config.yaml
n_layer: 11
n_kv_head: 2
head_dim: 32
extras: ["gated attention", "value embeddings", "a smear gate", "an embedding shortcut", "capped logits"]
train_tokens: 157100000
dataset: "wikipedia_en"
Each number is 500 + 40 x the weight over its row's rms, rounded and kept within 0 to 999. Layers, rows and columns count from 0. Numbers have three digits each. The size before them is the row's rms in percent of the matrix's.

# up: layer 2 MLP up, 256x64, rms 0.309, rows 150-249, columns 0-63
# down: layer 2 MLP down (transposed), 256x64, rms 0.151, rows 150-249, columns 0-63
up150 095:491499436421440548435463515483522440486412500474521449488535490488529468555443502467522515560487485435490563538459507448551450454529484599513474551494536470477484524512461520528530534525459545
down150 137:500521434501536498399514505524523437525427450473456553531530546461482543551538492437533515532549467481536508488518456438503515426560521567489452477557516502486474518508475552492509601516463501
up151 075:456515512526504519461479421477513523401508433490521463453480443495539589445491447515503489474474505488427466486449522453526511484437443512509517471465482442436509494520472583500575470442464519
down151 091:503518443520546463592523506538525463579480524521430487484471588539440522491497533537497535503525512466556485487568488513540422570582532466511520525545563532584471480526498511491520521538496498
up152 101:471518575511556526556431478578533525476490572544486424439490466480516415464509463478550524482529512440498553521473505505493486472549506485437469512518544502435515516571490499454517496405482466
down152 094:571518501508517466441494491433460451487488437483484581591491486534483509543554507524390541470483445536566493461469493523489516465510573510565525518510498503534485518463529422513549487537460541
up153 100:524537441486495456460482539491532547579462510445477519466560594451541503449501536442540506566421520441520511492472529551495448478456478460499477520492542462423502458450521429515528528489514461
down153 118:462473436406450532505440411547514516387500530479524510485513463492487479550452525512495461508529514475449477518566574508464456437446502534461565477461493470530495540529466488530494443520488473
up154 093:488465484479520453508531535531448509464470550466463536613489513505514548437480552540506535516467506509540520502576453521563527500490492598474557599502473471535562543523494517512545548446471505
down154 088:474558451535504538487513462421507456488453494470459495428507509549468488506476518487531454429525581452476510523450522564432478488553511421455494433491508532503467468514535525509453397557503505
up155 096:480553514510516450490399486454548498414435483493438519507520455597483503469494450453545575513454552566485496515494554514499540469501530493511484565529533518449471507557458465540464537529469514
down155 088:540435543510487548546550598577450504571535473511483551463482550470522487479479519508507472474507483470497566467455480474397485469502484563455506440482544453547513499474568512527531474439502537
up156 110:453481574454499471539498559466516544472495465473499502471452531483505501539499509517464487475476517575576483478443518493503505431522474500403381471522565556444528482568446471545471537496507485
down156 101:459445472555425496473523399488477444547490444487507476580508489488458492479544520528582537567534481495414534496484542534483501503500527542590559520519429483546495482530533498530532476498509466
up157 104:497503462473560611518435518555452486513501488434466506499450520573455532480487504450483509477478618487528483546491567561494462508584461509528489505461502447512489525456526483463494476529442466
down157 132:532462503493542559535474521521510468496457517508511435519460488574519555542471472396521510491503498455571467535496565571519412544554424532505444480485477526525497499488454502515567572526519466
up158 105:475445465538464473445467551485504488543449561453528498580488525459535541533530471475515471515430435507548573526530496545515498538463492477513413575547547483420462490514499492492448486515435535
down158 110:542553489564544529470494470443487518517540572454423536483489517531480491454511470535489499491519513451457521499440484434538497521557488547590539465446533487505632484508486476481507486507519583
up159 094:455483528516551512458492476499483473536478548453532466453568538503494487559554505472456471565450490509460508436435484495553505474445451550504401508464552467451500522568556454502474584501467529
down159 087:534525553594503393501531475500503585509522455520417454446529461492509442570489538526492562468510460429557482496495529504519506486484574503491496539526463524462536488489448541543534483549497469
up160 110:531525483435472499529414487489501516452555529424562524433487494489548483473570572453506520475462505551447452559492491426579512500552455495531487524518457485488533536494453439477465515539471551
down160 132:509508539477456504457546458495483528467457535498511518482550554474515541544479510393570478469463483514519486443474521468492531608440455520549500556528483536460571530454475497552491544473464419
up161 095:534489490453565534490530505483480560471525524440534456517486531414570457517520529515469552488458482510508538518487563512451423454485555486513545478471589540448512556420514479475472533487510414
down161 097:482448473508504521544498482526489422553460459510535571519512551494483468515454583502441497516574474487491537521487414439545449489467514463452488522461413542540488582509539497507447543441518500
up162 090:440523512457510489471581457479441515538417547497495466483519511504487528485515476421446503458479500536512541480513527528463477518405565516420563505531469470524525560430428501545467546507461532
down162 103:507532551495574505514505536540462552541565524526486545556607456499474514544506439477491486517459500514433502480508423492546584475406555438506494498505554481545492492526489532502477519557502449
up163 083:498557522532425456482491436521426519409565451411503498497457485488525513579506543486456504461580511499459493517514518544510578549509496478528446471516532527554428488494502518477482486547452474
down163 082:514536574534615591508525526487485505605493428493516511539521515528506514532462446504532436556456494540496501458532477511535432440470498528436543502493533492524553518504538469532500447527498534
up164 099:530524550471468492460526459446529506507449588540491453539556540503547493572533513537495492521496405544533504491467482521512431488432556499512533477460537512402550465475475523531525460450506426
down164 105:447526508518482489477488537500510537471476540447513449523554458497520502478466484522549574528552508550517533469501470524471545545476413450560468479562416517477559517501613484500498508518409548
up165 095:500482505483519539420493529508493470464432459510481426524509396460544524478527514471446532463524537589514546519497544432477468521501525508367514527535529529544505516483469540484460544490549506
down165 113:504458496502580565415521485495510496473429512462523534532523506516477528509609540532443524504428468516607512459454473556519513524547504540487505446530528473501561408511476496477485510464508503
up166 116:531542471559594510496535536490470518543530510543574532519560534478477531449510526489470503502519500529571499495482520541556483598546432528521508430476449512443481525401502438506529553506488500
down166 115:595565513453470501434470448520491488542514558502446508515472475481527529471527535462490549504537512561469513485459476473496586445467561549477406499474527467474523497512501474457554406494451539
up167 107:531523502501570528533515527509528529452454614461593500427482483509454542423541551496469484528489581594475532512551513538517479455520490496472528480491561527453547460461533509461489499480498508
down167 119:450526485542420500461448510519532489484527523480580504569444528469517513451556544517505465483502548472473472519448476534475459543376507503481544495510523577508503470429539519501477578558464507
up168 096:540556520451549501484470510526507476488538513526565481516458488540465482458498549458544497525478513473551526482500572558540461477455408486436589458517529403502484453493590494464564471484497497
down168 100:502541550532466441502566471561486522442488415534493503464563481449493571463496492580481465519489564481483488527461450486484497514512513497571468538425514538517525443527407473517501566477499446
up169 092:468456549430531487547470523521509458488488514465476520506464505481466439467460459508458498453512481460475529615498455449489512558542479591611542479497508484449519502499557498506512515501467403
down169 098:413468465522539523534491479477464542499436496490480398513461550523547551464421474497517553482474547508488591520452509506518494492473530524621494479495516498494505444520454504556529513425496469
up170 099:501455470541528522519492495514505506484439496465463500592560489463519422482501437447490517517469527493502480494470532564471477527568525486389523453536448509509468569519404443538550481552474505
down170 080:557530534491583548519488495514447450446459519523435468518459509557454563514539477543468477525464482586485539507540495499470474485437489480599515553478523462496530481529448522448553479457549561
up171 112:532500492437481415456533464531534582479535499509568490571568455473521465458552583494439475511471563486561452487464515489485482517567483540518567469494475529483449474533523484447467548494532490
down171 097:547474482458515469521521500507522471541425523515508505430499431500482451508470445529570468540564552444462480482536491490606540529548547488517486577505408500485447508518464517584521468522512501
up172 097:485533544522501467459505451491511441421471543493506570492486495490502449525441520503486561508489561529460458423443516427445533525428555559513539498437485494487492524452421458488547489503461564
down172 089:516470467490569457522505445575549492493529484520472517458518500554513511533525483447552427571550517526479483468427513495512548436522477420490414485496480529570460437545539542504498470485547442
up173 102:451462494521500525452428472460536488447457540475450483499506565553527529471546564543534463541511525523549519493457527479410485470500511396517532541529556473445486478550507439502523453513418508
down173 090:562527494530471472464524504532460561515569526522523527534567522520478459500526490497517473435464452471542502440464463518537493571479480566513515453524549550533435551469496619504464453481568467
up174 104:523474506522517495465457573457551497484457503499545533465474412595539442496512508493479531428477429492528476474491482526411507521472502529529503493459562469456416488503475515496525415459424481
down174 098:482520502466495485456574524552555578540508590536531477464534544509497551509551495489536515488501465458538525474483521561524535456552496525445478479508430468433591523474504412481527487546556469
up175 095:464511497532530498467453544527512535569411435513542516507580467495546492491483573549522494530503517517564511494497531482389494483485497521412471475536600501443539524521526523524465508525515436
down175 083:548486509504571488511493481532443450474511476494500438546433479505428527459576443551467460481532509502451459487534427525511554512520488466527491493447389491485428528491453451444520505494501568
up176 107:451537495551376526469519509471450545528502486507501499494504542456561509527472485478492551517502495580550458491497513494490516501619429500458488500529462579463475474491494415452520455463533461
down176 127:432529497483500477474469496517490576502511432525573453444530449450430524489548494470553578551521461451460503539552546528502528455545484532531558480484473558498536527598474504512487491477547452
up177 096:490530468522539526542456467475564499483489496476625498478495558389476503470532453500528471447525486520480538486546499538502561421500507497501475510482540499475537526543533497522482533562464619
down177 098:437454478522485494503584546509542511500584588519424569498483478529460456499383550520467465543511491528444475517531496537533446509562488436529512538503471476494557492491538529502540489507536514
up178 108:478478517537429457519434513511466497485489406509600460523434514537444465536573522556484458554496428506523470475523507516425476458488519506497500507508518531507513501498562409468513555535518436
down178 105:535546540598520524532501495501504442489582480508466507537510517567439551498495496520487523504563484538528512493465557504493532427425457459569523493519480489525543486435562496529549523479506389
up179 094:555452598461461522515490593556549555465497509495481537556552573470505463501538493508526499602482511467477569525509511535491485478463436458552562485472518470476520462523518469510475578497483481
down179 100:482525427485490541489500472537431434589536479514535501487440432556502500562516415477496527500431486484502471461465497434515445522535552495497482535552489465565422487520471541522551443530497494
up180 101:477467480545412517455453479516553509443505448512478447483473498503483527539513531437496482549535500515527501522503488592526448521571525541519455541473475495557507544452576565432451522534587487
down180 112:542430408515432525489449512584545468486524477473494505601467491468474473529529535484572494521460473493577487586531518507504485531545518528514424495560537537549459519493505498487459526473537469
up181 103:500472516403438510497428453462557556481468486521511487511511545472541453492562499474437516583474536554567526547474433461477518462505543496518467559523488443405526477547524515525509540506510510
down181 093:526510520542523540569541515506453498444477560480442490502521460556483443516502477544484482446462526490410457483427524545505466481450428548495531491481457575480461497501505430422475489523416518
up182 095:504476507505474493504489463487477464421419562435564425583434526547533514423449427541497512545533506487480527514471486455464484424539474464475580452519487483516479522513521495463479474516493550
down182 097:499460610491454490534500478525528505469505436501480449542494527560494449463459472488465523498532529404511517538548532485527596501526542516528446616470492524501520519483553476578523459509504516
up183 104:475491519573506532495530497574556518516522438481502590492443485527457591535466480492458522468503459526455477489463449504523516477474560494503535516480515579592595545500552453554514500520485478
down183 093:520450460486492505532445579514445444535490532514502555532485483580576424493481542528524470473461536453517502499534510523429456553431465500544453557486409523461482483479519426529493469478476492
up184 095:509521531581446520549510430526530472520429531533454518527477543550471409530541501531470497487531497487476503455450518514542474473522499431512551515473424535462548527453441513540528500564405492
down184 097:551421560480515449483509538509571500540517542533515462552471511515506414567464468495492524489546484528474532558554477537491558464519529557465491482500406544530521520589560499543563527486483503
up185 108:483571483491466507438496460384489453509480460477479509523476537565556488537483492438469482542483462575516543496454477580493512396538531504501543460454507496493511539540541537537442511543461478
down185 110:473547496488482529457568496413406447543541527521540501484494519529519481496468531468491446492460525419489435520498410511485511514549581484441480491513520471553512500541469521513581534535506575
up186 103:523505473478518545515461536512509430461488489528486448588440490425531505486513471536470581587489472497470442477565478510487535443571434495483473488445562520509490520519598478491548521505515458
down186 089:415530487544508515483541536533556570503505527450474533507545459549477508525523492508489401498470535463522468565477529472531513482371537450466506530517443503460448492491437474486428489466531525
up187 094:437399520475597459524521495549511561533486440488584492490472541514488518463472491511482399452493458542541543522457515494486476487590465515463493488549490423516524523465493532547512520510527470
down187 086:522461500450515493503521457456472485489483457534496637488529474550540533523467433451539482505511527420478466473576480512471482490449487408516476552538513525466463469561470524492456495522478587
up188 104:449543565525483547503542478480541485479484512529497447447529465489545455430493545419493564468468518531484507491426530465435610517569504505539532475471439484459476467453550515528447520472486530
down188 122:442483479505438549590489464475501512504444565547520414509480463444447516470545469474460429519475529543513592495530516470530473531499491471550433430523569450490475513537514513529457483476519527
up189 112:530397511534449536496505499497466532580516484501514568483548525539527589491488493501474452436486453443476523465504536464454497503584492498502426541472518500496516495486592557508512550569489444
down189 116:542503494539413456526535539537521499579468460499493494495542473516466483568480514518487496445529511480492453514524529453494435567478467447601462520515572436472437478555456541561539522499545525
up190 094:491473484533498534457574434524515502491509513491507509527534467446496549484466540446497466494495553416545594537503522526479480432520534528502529529550520528426523548479532425496503490477367528
down190 099:543525500519625481490527496511539515586429479450541496425498593504525549524507481493466533529460515493463498561446512488528540526452469438531445468464497552530429503510488473567513524491504530
up191 098:522455519497466440475430463554472518538527513468504480601493469417528567530475468479498478409510514565540477534484497540522564535477516501437465526582485502527551478429465475499459525546524492
down191 128:518510547527462409411467500501464514447466500438540443496505483429461539574455516487477539511447492511528483526462450541488511505558492585497468531529517539553518497514501492433397527493552494
up192 100:501511515477499519558489533524441559501443493456526416534528473460522539485437527501520480488445479436558543518436436491526478526522521469532447467426561451484474561484562436514540465469532432
down192 100:493459456558574458483517486541521490529581532525497522502506578520486416531541533476481508557474499470441492522556525517462487507507513582473572486536441455504526463515418581482488519486427533
up193 093:476563526547458548553505574480486437483512468535571519520511548563559523526530437527496465519461416553571578475485525452478508495529490549527471551511520531553539474518542552430499495519521499
down193 088:460453444494479452527468457530509493553442464496497517425469539495496472496493437463540566456492530492499532497597456471531484526499466445558593491465494533548503485538481518520527506464497374
up194 108:508490532552525517542477485445482422450464505472442518453442475500486501453530560478488516515493475502474439547504515484440488558475440413461588437485466442554504463525454434510449475530448513
down194 099:503515495460444534563512507474471488485510457526554489566511589497440439544537484498510476518513524492393482506482547479464523550552460495460472578522531510452419476494532484569510599533507495
up195 106:485422486501466516535453491545481546514492432508523560470521553480425474465561547511488549499440537545512489585472536470413442527523475472451544476476537469486484408553538439480489513506514504
down195 091:488451564459511513569457465445485473434531535522496532521528484475436515521509520447588419514517482487502494468497467493501505587474586502464404527539491521536561542479511478524454567469471519
up196 104:493514532554464428500442464474557455533468525488522442511547512557457549539471535474515513538559493476501540500543432463528553533459445502503516544527465460462583531374510530475508459497522522
down196 087:539504472559483472464538523559433454483478465534491561486485495522534471548484414497499459520480584466431474476481436515442468464475504465488418491508455484581496549474524495545448461506580534
up197 093:489474498464469548502498569509438454507469478481447444508390527495509537433512444546521478543532444501496459479512454502548498519453511459602496525418543464460499498461524562471486552526464455
down197 085:457553526535547419415521468486483579529547497526549543535552535564488483575467469536494466504506517517508538523515534568472469488522507566536488503566457508537479534543498531517432432481519433
up198 100:497503509484497541487471477464471444570449494538501496509538528461488542607529469465505475568543466522522500463495522480468493522456468523547442468475511465438518444510583475450425417522459414
down198 093:468468547492515428520441501497497477506562495595501426526478417456453445546417528464473487522493543520430494482492466509453522482520506532467457513510461512456468478515488557580558476542529564
up199 113:465506434527488493444469492460566538504482448471521537511514519477490505562555503483432519501444488501472502466488493420450491466531419497496516519496547409494447520546540433564465508513569404
down199 106:493501466506543483584491427486493513484466461554556518541562513486467517524444549477469402425529478498498519541455551542520489471452511464492522470527483506495529515457466486421417497422547440
up200 102:490447455522457464534505492534560477484583493418536429476437512507503503500476502473477546538533441509490536524461561486490583485523492525549476478414518516404502474531573476489521583524501482
down200 137:496453527494501497480508538546526497554508502470551457571445471571414486517500422415461518467510514513502487470536480607452525449463498469469530432444501464475511539511546461512451562528477471
up201 105:474489546475461495449520529590504458481547495587436530539497556483425532512547532491516512454544501459497571462532461481534523475568544523520489481498574509515457499478490558467563588502533544
down201 092:514487413473487520534533456448506486441505551478509497559507444553473484494539496473573574455506464524478482520559493564467557554478502553486504417537496454509488607502534502497469465542546444
up202 102:466491493511555486490524450495496558456482509519515574459449470464518510411476547470524455530480472500552517471549460475545539469484599451498532464476473488467507614530550493495590516487436482
down202 094:542447566526531518485459518519547443511518511500515428490531493510492578524449501468485542527551487469503523564442623526481502538524480528496458446572438496484532491528449481458528442451447451
up203 104:577466454475449452572480518543506486532508506506527556526520522472495516493510501386529493504456512552487560550510529423469449573486512545548542487524486524455506533447510481486571478432564450
down203 100:510496456428446497518452491506513590455516523494514434516453541455501559475514537495529554413452543462572466468489486506506519475542470482570536481387494526520514564539478538502464516553507472
up204 103:488546511542496421468512453503541467507480476552492479439487441518552453499569516408453564493505522542510453493481494558491541473502478536476473569493600518532568550531495497526570449468536496
down204 094:502413483512527535509521488491396486578543475444541506570514541422396512510432513559493466527488443489460564476499521473463522516483488463459495535486461518465498514495456468478565554470498522
up205 104:566494510488523493455494518493485492554513481501536474548471463508501522435541539498505525403509492475619440546460510466473527568451534529403507515475565525472426508540506454491481456501478431
down205 104:494520428533488490436527520491503493482529460473553430548464417557510485506440477516451549496489494500464400505520509500552466510531495534506572492469527550478431498483627448482506460504490541
up206 102:516552490417514505572475524518529571470566521452529458502411450473424559449482497472494494531490490472469532499495529541485468474493450454480539578520541472481455439531499508479465577501423501
down206 099:544533513549525502481445515496471443506482484518485464516522489482520486500490510486504563544454535555467459540530491436543535538535525540621519428489477515527532475529590546523592468482490596
up207 098:508554559527555522492495496505504438509462491556451496499510460466562461486563512486475523482490470554619498488459480562537559522455515530502473533454584537439485457552519479447450469459557477
down207 101:507505444489467505519501520448488472490534465447463534471497494569585463517506473508485539528537538442390460524529516439409562531471499540497529564584473518480507480540420517539465522484492533
up208 093:518520525529496557546469548497437559522400459534495443536510545511473592453494543530477539507432521500506518499416469520513478500568464516489440552447438532533546504506431528447483482491508475
down208 103:496521504455528432419507494506571498497574441461516509462414493475538472449500515505566516481573447470458529513478479486453522490449490547499461465549499524494454446542538468576567471528560469
up209 098:474567452510453473444522564548499540401478495523459531461485493487452532554491465480538533441595542530478525445467490496460498468526546525583575523469523534481473481504513454491481502512451572
down209 092:480471500484479459516567547477496508450462512555513434523529583534470430499413572498494469532461544497486491478532503478472482494566515536478503600524481493460497575508473515483446565466590520
up210 101:569514499501488532501500552555396552541509538513517598560483536450497495497521476473479552469514425484446449480449491512410490554470535508503519462445484509441482522504483530521528565498432541
down210 113:512569531428429525548524403494529484466516480507569491461496521538526448521479521497422497536520459487461568528536509424497488541485433492574497512473497453506497453517454500456551459460493423
up211 106:417496568482472470510458501490516458480527558519493507455460497564471498468490462451537511514470440428558525489512542479573503421542578504548491547463423498476587455469494503443461520476505509
down211 130:461531513496519591503451527508499512434479455494455542543555519488519505470496501477461480497554407479415485497509444468464542534592523535449544475456547490485517512461536449403556481474500468
up212 101:575518495469439467442464553456502421475448512535516555486498482531522415461494520537442545522489444483529488528483478480460556498536474512461501469556508542426468384506470446480464497545489507
down212 106:504550528550544535524534561503498472459433437517492466410512478511519442467439530541527542458449562502551520463526493498516435529542507497544516462498515555490509438484578467522514485486575585
up213 098:514450546479567576482514509504515446422513548525556501477463596507437469520490531480524462516459510439448506457507530540530537524540486449450457529488538448517583511563520517491566521496511436
down213 103:510447484513483537477518577536509490482505505543454521538563562506481513482455601540487496555514549550520479481485473389524473462540564498519534521518545469519516470504503364497551479529498511
up214 108:483499525482487443513457523519538422501476451465518445492565521571536523445471475473465493472490517547528538501456515518461448537464448532365512485508490484490527586555475530538437545524543464
down214 117:513529515518483486570468437510461567472406475486500418509498501578517472549501509515493509517468507513501437463496512512486488475471525466515428580485585431481542457542495462554560420479466524
up215 097:483534543548495503503541486466512461518465582516480493481494490511444518549471462540459497521543514537472489461483511517412471536502550622463498525519569590487513483419532527423485524531430504
down215 091:495563573447545479509582521477593520544570468579499511461461572522509462503499561532461500499472536451412438541542469504498486474507539559455496429533520495462477494511500475489504465513535500
up216 096:480555436568530498519459533505569487503459511476514511500462605547537508545490510447465573536517462537479529492445486462543486551499551477509490454415480510505572524408521476485438514460538516
down216 096:505539545534504459556515524508477417569438488547425502531579467510527516521539403581566511518517492525476480479510470488514496466587497459496523498477440478540455469546544466456470507555529492
up217 106:568469493384449515495463561472507535525491523479548516456582523515413572458519444488526554483468509506502460459533518518481502554445512558577450491492506511510507540481495481417521470499475461
down217 106:516476544503440441484487407529509537509490551469493539565435550565456485473535508433549513459455506449527548538443559523509444531509500459493467437529481562525498434500499500461440505494440465
up218 094:485493481430488536435479507392502465522484571486519520472505572625500534477462476484445502440495492460484477500454426476461559490548512446471512481487493510536553470485546523485566531502512450
down218 102:493595482485437501538579564503464477548447511516464420525488492495488442464514545492427453512549549507489463485542476582477447519462541508522453486523532427486529459546476498482521458566517458
up219 106:531501436551519480497459574568422476516383537467548517500477509515526506445505542459515518465539510507508468454565538520482483493502487459441574555533491476483456500492504531457576473437539550
down219 100:493530522495474480508586431493526553507529399538493550494545501485438520471533516473560456535533469521477532505534543518463523501434495453535487384494515488504463536504438497489481486456428416
up220 091:458559556567451616516544478472513452535476529541516508489476494545463464477498531513476489434422473469507443550520512498467517559491521488531482470440498445572538443481508444477461488474436453
down220 090:529511523480471553521473578499440498484474477458499463509573452531492514494520456495496444435483595509542598573521469480543566528522504473464593465526439470490493464520507547504518529467469555
up221 097:546544560491440433546541482539476497464535499510506543449505435503450484527441441491578489499446481523543441531430473463446484501551459469469486532444411539533479524521466532541464500531449471
down221 080:431482479474486538448497502455500543493546490509445583479512497504534521503472475511450519501550495429459453461506499428532504519426565521514496485515470396535424460446565521540499453573493542
up222 096:511493513492496472467543496455515437516505479477520487540471563368477549515491454533497577501506474473493474517479486516436479557525543456446542456487495488541490493470440392518559547502586482
down222 093:481483393485563527477501467449432502541449555504530466430507520539514417471498525544524464457460453506510498595497505511517459464486506586459515511459534488540477556545475542532437463512492528
up223 106:537449541483471434504460511469494528545467500523512464525526453487456486453477469474534536422500477477502524516457526514507523466443460540485521418494443516501476427378556421487432546485464539
down223 114:463475428433554467441567506551509520525465515481500455447556521557478553533531483554427453442507464542519543468468521478482516553406500514481509444509467462445511456487529459523510462435528515
up224 097:561474514520471431470517477563549489574556494523561486496465585500472559463512494464453515534478520557409552497545507532466509527515501509537599535479495539550482535493464497510506483441418481
down224 083:462504513499516564558540514439484560503604522524571524480499440490508400522474523531422536472576489492510472514485533497533518521445502522486463488457516538487501480453541508579507453476548420
up225 103:521509504479491483451481481468470521524474483506490474487524504444493492481608458492458511462549470422438551470588568539542476555568425491472525471508489464488472504563441489441549539464564521
down225 087:474481570564488532565432508554460481455503505527507532542527519472444495478437599460521445437456469544492541476461509504435522514460519478436496551520496516450443484436491476555456513487438513
up226 102:539539509508513583484503447472411529448500591494476552463505474468472521527547563456476455551502521573491535523526473447481532509522442547473483511460542418524485528474456554543491545507497569
down226 104:464477466499459497476472546502548540475567387439523485503503515584523462539504497581497520561474481462497472490530495549492478482577571483491518531558545472448551540483499422487454449514538490
up227 101:527491492536421576464496403552501495449499519520450493570533484493469467503463496508510440473516481518468467518523425525575539540481397551527551460566522532543504532463563541504502504515461500
down227 114:532503563489516547494505453494528442466419477509444477540481571498451526448462527554468525495511540471551481471458395500482488579504497504481450525515591494495436526501526434450427524483491478
up228 084:551461456428526507447477511541456551505542445463512487514504545589551572491529505519463466441550485485520494461482518519569470405481527467525466503527515526449454481508478529517521526435458405
down228 083:514503504557518501506470465464558505507440519574497478466510496443463462439455527483527446595460517525468465513495548484433503550520543573445539528460472466525537524476599532505475477530527586
up229 098:492538509434432459480420418515474482522588579499496500483519550536485479452505529506521489547571481486533482440412482503515471462553539540484519528490484491493449472472476504538542445577483440
down229 105:464557466496541530463584546478531570468485453524512514561495438524528536503498472514463527450442483595479536489564490508492480531486494524478430548481455424526499502520511536489425531413544535
up230 106:526524526463473511482498520464469459448499474541498504597467515461502463503526568479479553530493458546542491449492553512505492595567496535427454459568510452475480554460459465475486414442508451
down230 133:549478524562498503500476463504582532484464545487480520527579516510469527533507517468524451471536500427598623491444497477469467569485525538485426503542454547515540535532507489518498561497466514
up231 104:499542491532481495466509519495500497505503585522518501477555465473518544527437476462436542473485442493529554496453609504528422543441452417529498444457468566544516418472522529478526496541524498
down231 098:534485541483475500483454464459497474567450460451472506485492617538557530480529512528489521491542592500549531474512517481507480479407495401511505501458462462548490505518488579423497521530511549
up232 108:522501455469532549524482493486495580496498509502430531440476480398483476511512432547482459511454491502505480453527426472517558503502491585505582460476595534485559524522534510445481537468457466
down232 099:461473517458421477533518473420517495456536535415461499498440495570417478497533498516528551527524547442498419577490532533452454441505442469491521507493425507502482465487451515468534472529492518
up233 094:524502566455439511529459484499479489575491521513525437462484479496506563459502477555482553566548462504466535435445500540522487449538486576495597480425551459528508468520503584501504521526544476
down233 099:522497468564526477516559470580475526457556454438474437485467472465512560420444502512548529533517473525467509474462512472522434488518526407518479523484492479466491480430543488476530528444491600
up234 106:504491447452494579525490466542536523513539515518508428497540507458530412529518493465469515503453533464569495471527542499511462531555428577449465484482491458501519432506445490496465422456411464
down234 119:531449488562533445530441386407514510494531463524555464533530504520472541464488558458512457458409499516527500480476456527565529544518537433471543470496546462534473527550526522483504497503462528
up235 110:454460499521464541491518482536574527505515519622487489501498437456436562485475427451463493489447524505573483516465511472463491521532508524491500553531460532518471527412489557495495461516399529
down235 120:516500410606553545457456483419559481558511429520520527475484512503461493490504510521560441508583477503417472524539473452516503466480451539491445534513505522505494462476497466444459455521503539
up236 081:522407527488505579467480480519486483538490475522500533414461484601483469498501472545552512478461495472521495493551542486572508412551485482475549524461553438516491475396515499473531505522485442
down236 075:500502532510458451559484466427455553567557445542510486485574472571475502531463453517548531487542510527397553531517450492511456514490477528519468551525487498490511558536485540531533441535567549
up237 110:534468482549472465453462515575489476521534514524517510537495575440444541573467507510509553508536531451506504466484433613484460508577548467467515509490514484555549457449420509468458513543498500
down237 109:489485511542453443565459423512538454555488527543491531499490555492448514577550554502511523493483520443596549441477550576456504508537477479479518439561519530488508498453446546457510506533510542
up238 108:527532468509527458496449478473528551440440443447549496455527561523557475397492523526450553551527525549507450562536473469480467525484471471445538423542476497478549577498474490498554479508498511
down238 090:502518510578505529495556524474504498564573562503484456454543494514505475576508507525542402479511536493477511405499504512509475517553466591591474527498531508516506485430531484435448528531540497
up239 104:530488407535485532439479434438535534497525473434570469527496472543538487490479537458488511513515481565569588508511539485510456505506487518500502508463585508556525488560447491438533432440527498
down239 098:514445559433511523525443486516490442501508546578468537497541550510530489426494537458451482558493510534440532510554473442510534473562538547434459481557495467452474484523489550558490521442457558
up240 110:505418519581548488552501519555467486512457499550485577472524500453488447534520476426480553486507526513541522483633511501489500435536503486503475421457509513480511482440494499524550527449506438
down240 100:482488561412502469473510511447510531553522549534530468512443528524503479545440420498525527477507494385457442458551470496546502494495516449523447564441542517580514485446464535469498527478476494
up241 087:543483422449425472524476469580600441533492487558459514526502499537555515498444482455483440510479502494524463512440498437525456519533485477494482479459545529406550513453512521497553475457542493
down241 095:540548579536535466475558507470477500468479538513493459442436519435488515500555501535523483551518500526526502455522496546473459442506494599526567561484535489505537523518494477446501456515442380
up242 110:530497493532513491401508486481509501536549525538514479529400522531474448446510462511469495541518548534512469444472545531526521535547448578518476436546480440474525544491495462433547517503474394
down242 090:462493430428558528443436517499527523541539445497451529531525470561549574511527461491495534553557489462490536557540479485503487490521495523465491505541414486475398466486547477449516459522439484
up243 103:489482450459444566466540459519564524459502498434456473467578503460500492525448553406480478543471500430516488525450462489492469565465483531578497464516466506512434557502512531492559565513527478
down243 118:374491468485474519450441504495531482463475508433497428528495501453459423510450571458506527469436528525544549476480520474468496504524471557537498502548452462532469545561547479562523476494555506
up244 101:501461493437562498508443511475485484538453568562537467470489512539485495497523543395476469483444568514515495510463469570537575513548577586494476505541523482483514429491556500491529485541461467
down244 091:473492510462512512464440495525485518498484539557442523558514534576426476479425545536522437478458444462491437497525555461575517471607544512519462522429517493496555491498533509474472492551499546
up245 089:484518473542519484495495441492448483516462465554512548455503434506529433489485553455493422414459486514514452395506511499402448491513517529491520456402485540468475526516450556512522498496533482
down245 084:475433470494542490545460489537480531539495444508498475532502474499434538456519493527504535585494518503450515577501480477504594406525488530494454493490464452575455537560551445576538515475483543
up246 098:502476502536501506451527494458428479510421544508537487518535424511529473509548498450480505543517453507507502454393507513488563522582539576479471485532450496457521494492458611446481465521538521
down246 106:491513558516538484527578483492506518523523519531461551464526504489507491401501408533499474527440523566461528516491501574544504404545516499469467526481538566502501536457503421478499500525404465
up247 109:548562574516525440425521462460539487533530484509593497536484492515499560479486550489494448552549469592540516561507470489464526501526473479477509523472532502544435449496522487522530532388518480
down247 098:495458503525482466501548459400481494450491476534416531539471526481536517586527483441471547541449526506519443518529498533553514485490488556522543401528540478458541502485517410470535496515435517
up248 102:439524513546514546458461453447501479488505466508505482432547497502509449465487552491533475422503450451456537485494550558494508523576566443513456495408466570453570509474511452456498531479473544
down248 100:470420409575494477493445554573537486488486518541479504497481526503521573485466536531431552499479482513568434473498478515506450515493470475475479485499523418490521508527529580498479462572575462
up249 088:492461518530522526441513405539473504442507441481538478455523467483443579446461500508374527434523492472481484488537557513465468474554481477480469484499466496520509485533578555561482448495471481
down249 094:507509533538482501524455465563452524488471499478480489489512506528518447519434456495608536514509487493468416538473468469482496504536617490567439511559477482527475430562413519509546476504531505